config.toml
d_model = 640
activation = "swiglu"
qk_norm = true
extras = ["local attention windows", "gated attention", "exclusive self-attention", "normalized values"]
weight_decay = 0.031
schedule = "wsd"
decay_fraction = 0.918
decay_shape = "linear"
doc_mask = true
Each number is 128 + 24 x the weight over its row's rms, rounded and kept within 0 to 255. Layers, rows and columns count from 0. Numbers have three digits each. The size before them is the row's rms in percent of the matrix's.

# layer 3 MLP gate, 1280x640, rms 0.0851, rows 1109-1159, columns 0-127
102:117142148121118109136105138151110105189154128106147134076111137113117143119149137145123161123163152139151106154168112156144122117138135080128131161104132136125170149098158089127140085150116096162150155131120121086114150126102124092180097126125138112151128087135145143139123106106114144128137153144086111141123132150106106104120105172099130113158124068134137102166161131177104098081095
101:119093102172163104144137122174151083143132143147173133140171134128145138132139123125118159104112144127132115113137103148127117132100110125128153141152093109127121104139147136135075137081118110127155130114161122176122113123112107099138126134142126151070179183137121142137118125087117140149122155144111129104138148133137105136130155128099162130150107107152103120170146105127126129152096
101:133121136118120075132088143119115117102142123164114157151098146118102111146146140133096118149120124104120135081117134182114083167149130155119067128131065110071136186125114131133082166121131147115106138109150122134128129112134125139150115153153078065126136098143168130164132115110130139110141160110112165127150135160113128152123139092148133173151147118137133169183118156117150083115146
099:150102130106146109115123155155159105186121148158129142110117139116114138152155154119127140139113133143134128129092137100131150110156101150104118181163097139155094096150149107130134125125114144155158148136109106152135124155129127142135138122168122123124148145084168127149107116126174148079111105146102179113128147090137109115163127092103128103100119132116121125107086145082160130138126
104:158100119168139137084121143099126134130125109100122098158139117133107139150149115089113108108151148112142161162125097094105105140108152132141105144135153113134122108133126133137088136161150128086168123137141112148117119097104113142147155168098179136131148115108109118123111131143116074144094123150146105114136131133125113122145072130115154136139122125107161171164141124115136142081141
094:112149124108100111102135136124157123132101145143113112128131096125151102153123102161136120167151137124098124119125106126152158127081122117128184128194132122159127104126099113137106117115123093179120170139093089177161114104082137125141101157141146119120136130077122116128119140096138137116121166146151139158115141126120106110122104150126090133137124102139113102163125172113158133155119
098:124153125147128165049149133133143106075163126096163133124090151075115155141154127117108145097124143159162104146133166149120105124122172139102124158132198122111191137163192134126113103102147127108140109128114119080140131127115144115143136099120129102156146155132156108121134161099137131150126157100156141172134141097128136085123151116112122103123152102150153145167119119160109126143118
096:097098171114151113145134089102126169169127129132099103131121088086176100120125121139078126141119080139181115090143104160135147158126109119149107155118078111132166162105147131141165150157122108147122054135159144120106121181178143177078203097082135142177151070131115132150140123116117127102156127116087154150105096135095115151147162106133112141147132122108085157131087136125144146138172
093:069154136111104110085139109089129140108117144122171126150079139144122158153085137153123160114114125126088128096141146158131141134162121154082102110118135138115101161134126113133088107101121111152121122103160124124119130162121152112133112118104106100117133149100149144129108121138126128131148140128093091142079137126108153117105129114136107151151118136130142128135152124148130136131148
118:169253112095056080255255184239062030089141146162111129093150141139138146096132142174115087117143133097105141123142132118148129102137127121144158112120112129159165126120129144144120130126068132131109118112148108123151149127156111141149103134102136158146113115145122103135093153116153110152103133178158144134114137114129132124117133161134147169154156165159135136149142110115129132142121
095:093163079083107129164108108119128145135126152118075092147119083121100130093121116153128164142128129142152145117121153149095143159146132148120116146164143098103120159099098090129187099179088105119151171074120178120118145158100158101169108134091088115159117165096097166142089138142112135158159111148149088160127142132130076125106138129147123126094113126143137112146112139106145132099135
094:137103148121143104132135115048106129108146143153150087153133147118129098095139145102133095179122113115117116097077144130142123109149107116109145080153124116120064130118171122156071129155112144098136147115137126151102105120125156133162118177141100106154129148128159115147117111137056091149148131119163158155106143134199161166113121107136078168141130115146089123126130142094122120149156
093:153108107105146113123113108118165124105088119124162130152093120130114147119136124115173184135140152090162105128168100184133159059143182132136176124119149155127196140130128109142122099170120104124113122154099132167104191113114130164135104113138151137142164142154173157085126127136093136129128154175101148090120086141091093077163127108118110093132115104136085128083124102140123132132095
097:160151153105114113101126129129133138108153129133122114132140132092145117113086115112137181123111171175167115152135102134133152110105136115138187102192112131075109120116103080136142139141175116165121135145110140078109143163122123166185103087161129141123095094073130127133095137115099161131169118120131116094110139111103087092112139124104084146154114097170088114165175168119137118157112
098:176114112115134093122135125131199180090107107126116135099093171123137110136159096102153140142106122146095135174101145100129103143090069161126146152175134123128139126125109133121082122139113143154125086123133126105121151134100136119140086145091135131113186091115148178147119121128147108088139119154188168118127112132131125166103147099126097108155140123094108159127144125105140132147146
113:133124123107123135112149152084173099110116115102138151105160121086146137159130116112172125121146136151122138158107180092133120097086150090115095107094133147132105081114133092119163077094107143118172124091140110129124184125124167106137114114144155158095126146148140110090131170132137153107136091169147141148147146103158113136152134105173132098167122085154108107108118110089143193143108
098:137099079142097163115116097088147101164140122179128151133103123149104112135156133131087162121068136120165128118069106142120099154151142178140151122145128159157146168079140151139123129159170121100093087128118184114107114149128110116105088109146120118153145138085135110112120138117130120113153128166112156139072145145130109062146125177134108152104116091127149097188146111147116148162156
099:164131095108096060154132143088150106122072108155120107103141129115117143117099157112193141102120133097088134128116124132119150104150120137168072103121129110147124088120106093173111132116193102111126135145114143113148146149165144113147084108091130150123147148160110143152126121137150119134136071148125113082152097124159084138128118107108162073151110134135122116128156110117134106115106
096:139106095161097145105140089125159165143103107141148133127129148117123131140161100135116111109123112101108125156176087114119151135103125124117095135142133151164157121111144147113129128143126142124136135119139112156137092103129128102146156146120095119150135128117140157084140153118131135147109123111122112123137104131191133144178120127120120130121154117142118080141095157093119123144143
101:159131107105122139155148109078154139113154115099145137124109122125131072076109179167146089125106140155140121161084150139148147132190112135157166090161192140144108119117100120118102161083131098112078124107124130132123145120140124145120124101150125136131125127143154180161135133099130119109092128121100113169163158079171120090085086130170092117127152144118143149132082109142147117137151
094:104152148103139155113137073098079100159093146130102147119134098080144126108160156081148152102092142120130087185151108148093163147078170083120112137116140093123141173097173137118112136165076152153139096161144083147178071127081128145084145127132143159139124126132150115164151127100118125141105124112111158121145129127121142125102096119120111102152138142129129097131150148119113108100145
106:181177120105101116104108106124204160151123157134158165089104129119153117123130112135121122125134147081109153130106131125053114092107122156144128115157107112106156087124119121184179113169147153111108126115136133157114112128082078155081105118131121148109098163115155127088109144168114141099130118108158137100103154139096118148149115144172138117136106099111129157146106138130121136186147
096:092132111109132115140099090115143133116154133138110106135137147105123164112178111115138148161125146095117152145110134140126108139151164100142134117147151156153118150128140124149172143136105160113137143084099108172141076139107115113115101136130133132126136107114103134130119170136084110097128108142120108114119127140072129139110135094162082128127089119128110161096148116109124117118135
095:128138169140158143100084138123156110173131109105169121122136133119090157144099125102155091147157116125118159085084135146103079168128148096121092114123096109143120107128143143151126154112129097175115103110136182088111127131109136167102108104096152120099118106118133135147083122146129110098130134153125097112118145097130162124131132137133117102155131110098120082158114114130108120035133
104:127149113140141157137135095096153130152130097119103115127144176141144098110110069113113127147117165138100113120044100130147154090170132146139107097128109130158106128088120118108106114102094105114152096156091109111132182166134139144128138123152128131134133106122111134095140103120123175087095153120108144113141155135084140120143145087137118097140133087127100115157114157117164151161150
097:125126124119115125140131148128142112103116106116121142151128114145123104142112128131104139116123113151105124154134109111133089093147145140095138109159134101123141129116135123140088135112133103091181116145140133132150122150120161154159120071089128142088157091133145137098123112147147148101167152171173099145174128122102117139134103112114134175146127120113150117122145119136078101130167
097:122129111175116119111160121052114124121146141123135145125131176099139110078161122157149122121146110127180172120137127149149117111114121116110115140160169119157133126133130096159132133107103052100152153136135120119125120151107114133157087136150152111094170190132134109170100089116114095171089098161141171159089162151160106138133151110166124137131097128103129124084123122119128148150136
106:086124144144107119110142116140145160097092109121100134140092109137123126097113153156188134173145126149153141155110131135118111110122139144140171117137159127114166119078135139123144082163117152163089092113139160107117103106089097106157089128165137118146139124099148113174108112140155111150154120160087089118126136149161139116137115106191136106168145157125098120121119168122131144154103
088:110069179185153139055076090042185188171086138111106100149081115139158129130159144121170157176134067191094138138135101154091098156115114122120113137121178123076091150124138125112119097122158107115177134173109125143121151121125171139125098115151131102130156112116108111156155119135146149086143154092114122097154132101141116156105142117114129108131131126081110130123101135142140115135144
106:079133121102114143090144130106113089119123145134088145127140142135110138186132140103134131116179112141136096102136118128147171095113150113103133153130128113138097107155191138121149123153116097118172111151183144141118097160152131127138137119145105105143122089101100134124103153105155123146154161119112116102115098099099151148121127083115092144147136133151121112153136115113103142131126
106:129072139137089117107123155077200095160111131129135155086091147128170111126113125093129117128143136116134145089099130140117147095104115153112140128123153133115135115110103087120134111129159123106144124146145113122110102109153154153130162107112125144167113117147132106137122139175153105107150102095119088157128112104164158122151123108140120067155143127136117171132179122145145151120114
113:110076069101153141118130104127142127098147132145107152200151106106128086120141144159163144163127130145116126149095092102126169133155133081129105152161139131107134171116130114136117120142116128133121093169118118122194118095121154126155113109114193120147130093155136138125061119122120177119159121137112117152138148093120129123125103114112178131113099135147141158127130138124123112113126
098:214128104100149122072170091147136127156151124136125132165142128114116139129139171121136132091125141125131120119172115149106163086159092131115104142108106152129115129177172172139127115138132137085147126140124128140105139129139147112151121114136165093149151124114141123161135157141116135171163133116113129153123141108124136148112134167093109138111107137095101145119134093111138096150174
101:098179120099147129141095079110111137092121160150105161121114093128125131148075163074122088099106164129104118102129188139114116151096117167128132135107107100208165139159185136123111118114132099074106101146157140156153082122122061136132133129142154105159122168137118162090132119141111118121118122115149162158157130099186111122161112141174109155134095116113145144134151124098163119114103
100:054113136126078167104117146116133099094143134125141146133144122126135143164075082126126148155103155121133098138181106103152137135166151138126120084141152144119115153158151117146162099111072135119122114128152086135080118128121138177160081144086164119116121121161150144150160104122146101097135125132141107122137134144157138115154162105177135143128122144106125107164136156103159133121150
096:113111143127153095080156118093170114088128124138119115109102072132099101142078126134122156104138125071108144119140128134139138134123156164120119149102098131120115110127118164114138122169144118120145125119123137135107114142097108159157131126135137134132117113133178134108160160147136139143124153111170122089118122114113115136145099135077149151139093112093134145132149125131145109150112
094:126170141095159117119120146142108108129093122116186155108100146147115161129136132100182122085108130123073098095121185118138108121116144101160135134137218133149157163145123142111149123132107125156103087130131095087161109157106147098129160118121084153120117147136108116138132149107132129100142132097113156118105106132143090117145110133089146144116117130099105114130124101128102149132131
099:113115085135117131080117160163120117135134183126132169124069146122153140147165116084163118162110118110116111137100131191107126162122062160129156126141139121171138129171157096137110108171137112139099162110135106135127146115103107122149131137141111079141090160120140130130110137131126143131135117138132111127167123071122165133130179103089098120164123170119119129099131165127132129115135
100:130108108145118178107112151106129124102122104106103107094107132151124152165105161118136109067123123106128153159126097139124095101171148126166137113096119104106148123116154209132125085121131095116148118165144158117129150159123134134119122136141122132130155120144118126148128130129144082131130104119115155164155106151186150182114151157131091116174136121158157126139099104114131113123159
099:125159102159106170141083124092095164141131136162115106166163130169133126137116156149132187146129110128126152129136125136144137084104136082075137111109167118134130136122132149163148140155120154136155091162159147063126102124128154134142122100118135147101132094110155134119131087119126116102171132171131130173169162116146099169093170112128186120111108131103138147200083148149145102093109
098:150085187092109161081134105095139129134117158117167093159113113127143149060115135114160128144163150090106195160073097090118150122102165127136112160134113135105108125163167139102101094120126127134105100111125117147156118160121158127117114130115135136154109061099107117129145139144124138121173158117106090130103156079112168125154136096120105140076157152144143093123161142131157167131116
103:117122100106147159116126087139113108078086158117136150103139113130124129132157150131132142133125116105124120143089131101103134096137119104088122116122133155148132142103162134107120134117156111119124096114121154137135128145128161105155137140115129147139169108122159102166126092162160133088095157126126143092102130116155113112125148129124151103174134120139145181116094086097127083127134
121:066108103152135132163122124101131151135135165144109143106084115100152143124109140115156118124105117146151116131131131134142134104131088154152151163145109121104129132131143161168098083128144134089107129119145125128130136122122170141107163113109160163139132110121135112192114096112163155131118087086070162117133174122148157144093126128117125080155160134102130152117097155141115144110131
126:142129088122115122087154144116088119109110129065113126166097134135101176101114195087132115148132103158084122116119166123109133122115074148157078115120087128120108139116154117126099144174136157092130136151123096145113150171101150172159146105150142105099119122158182120131125147145104138131138133123127115118128106153151098101091115153166132155168124090121131138126081095110154099093149
114:117125116095150130096143146099139115124147161085114183117119115150130136076137119142128135102137125143158127113099117150153163150133165102115100143154093129137103175104106099151122090118146121107104105142155178140168136100126130146168137112121144132113113119142071140121143143115101109108139123100138168204154123111126135124137156092140137128123132116139105095171102138105136130060161
116:135146161117120111076137168103166127082137127159124101125122127156112135125113155160139117140132131124123128110072153143141129165156153142126137105149145115118109138096127107126084146111109158128102114136123145134129109146144114143155177143157138123086123097090115117116146157099122112132148124112096128139134096119143129102171143082099123129115093120127097148129154163079086138125140
099:131125076118095106094112084087060126125175125132149158082100082166147147126093170096127166113176132171127144137098113123139135110187102118122122152102125135155131172127180152098151136163104122120109097117128103097122145118135129163142140119132147141127125107152154143092147118120109135125116117106131158135100124123102128155122089170122172122114170109111094118183093130153138118102157
114:121147106137131100134168171163134122166103105163130132119158135091126125106171084133146183165149150104096163167101161106120127096130165110152166153119142093120124136122100123131139101103129108133142131135145163156138132153119124099159085153152156110090152119159116139134083113113132132146123135142163127140128140064167156156132137110142165161121135111136121120109118140184113118086158
097:136151108164125142131156141116148138182172117098157097126121116150126112141118117154123082116169137099127120102139138133147106125139112112150167139140109131151100131119119138124129123091154125094119150094129121103097140169153132163108074137145121140143120121127149147086114104109097140172141183083155116114109128104148133127117116135093155154124139149131120139178134142155137134101143
111:130118120126149134150116103055126116138109123175097105133178119147113124163157130160166163114083110144084181146128121149102147127109102136129128159139116076092097195124159120141125143148088118158146132130164101156127108169123144129129145100155151126164152115085174144161096128141137126123111085111157149151130129119143132138105123138112113103100140118149102157147122116118135142098139
095:144138131175127098167114162124151115124128154122117109119165123136123122147163097167149136134122105135133185158147097147147146135141094097102120123183116143141145111143108122109163113173090162115081173103128150100093115118115117142160120149130149125113139117129122102108177097126150113100128124158100154128071119151084159105117153120088080150148094138109159141109129187143154092155128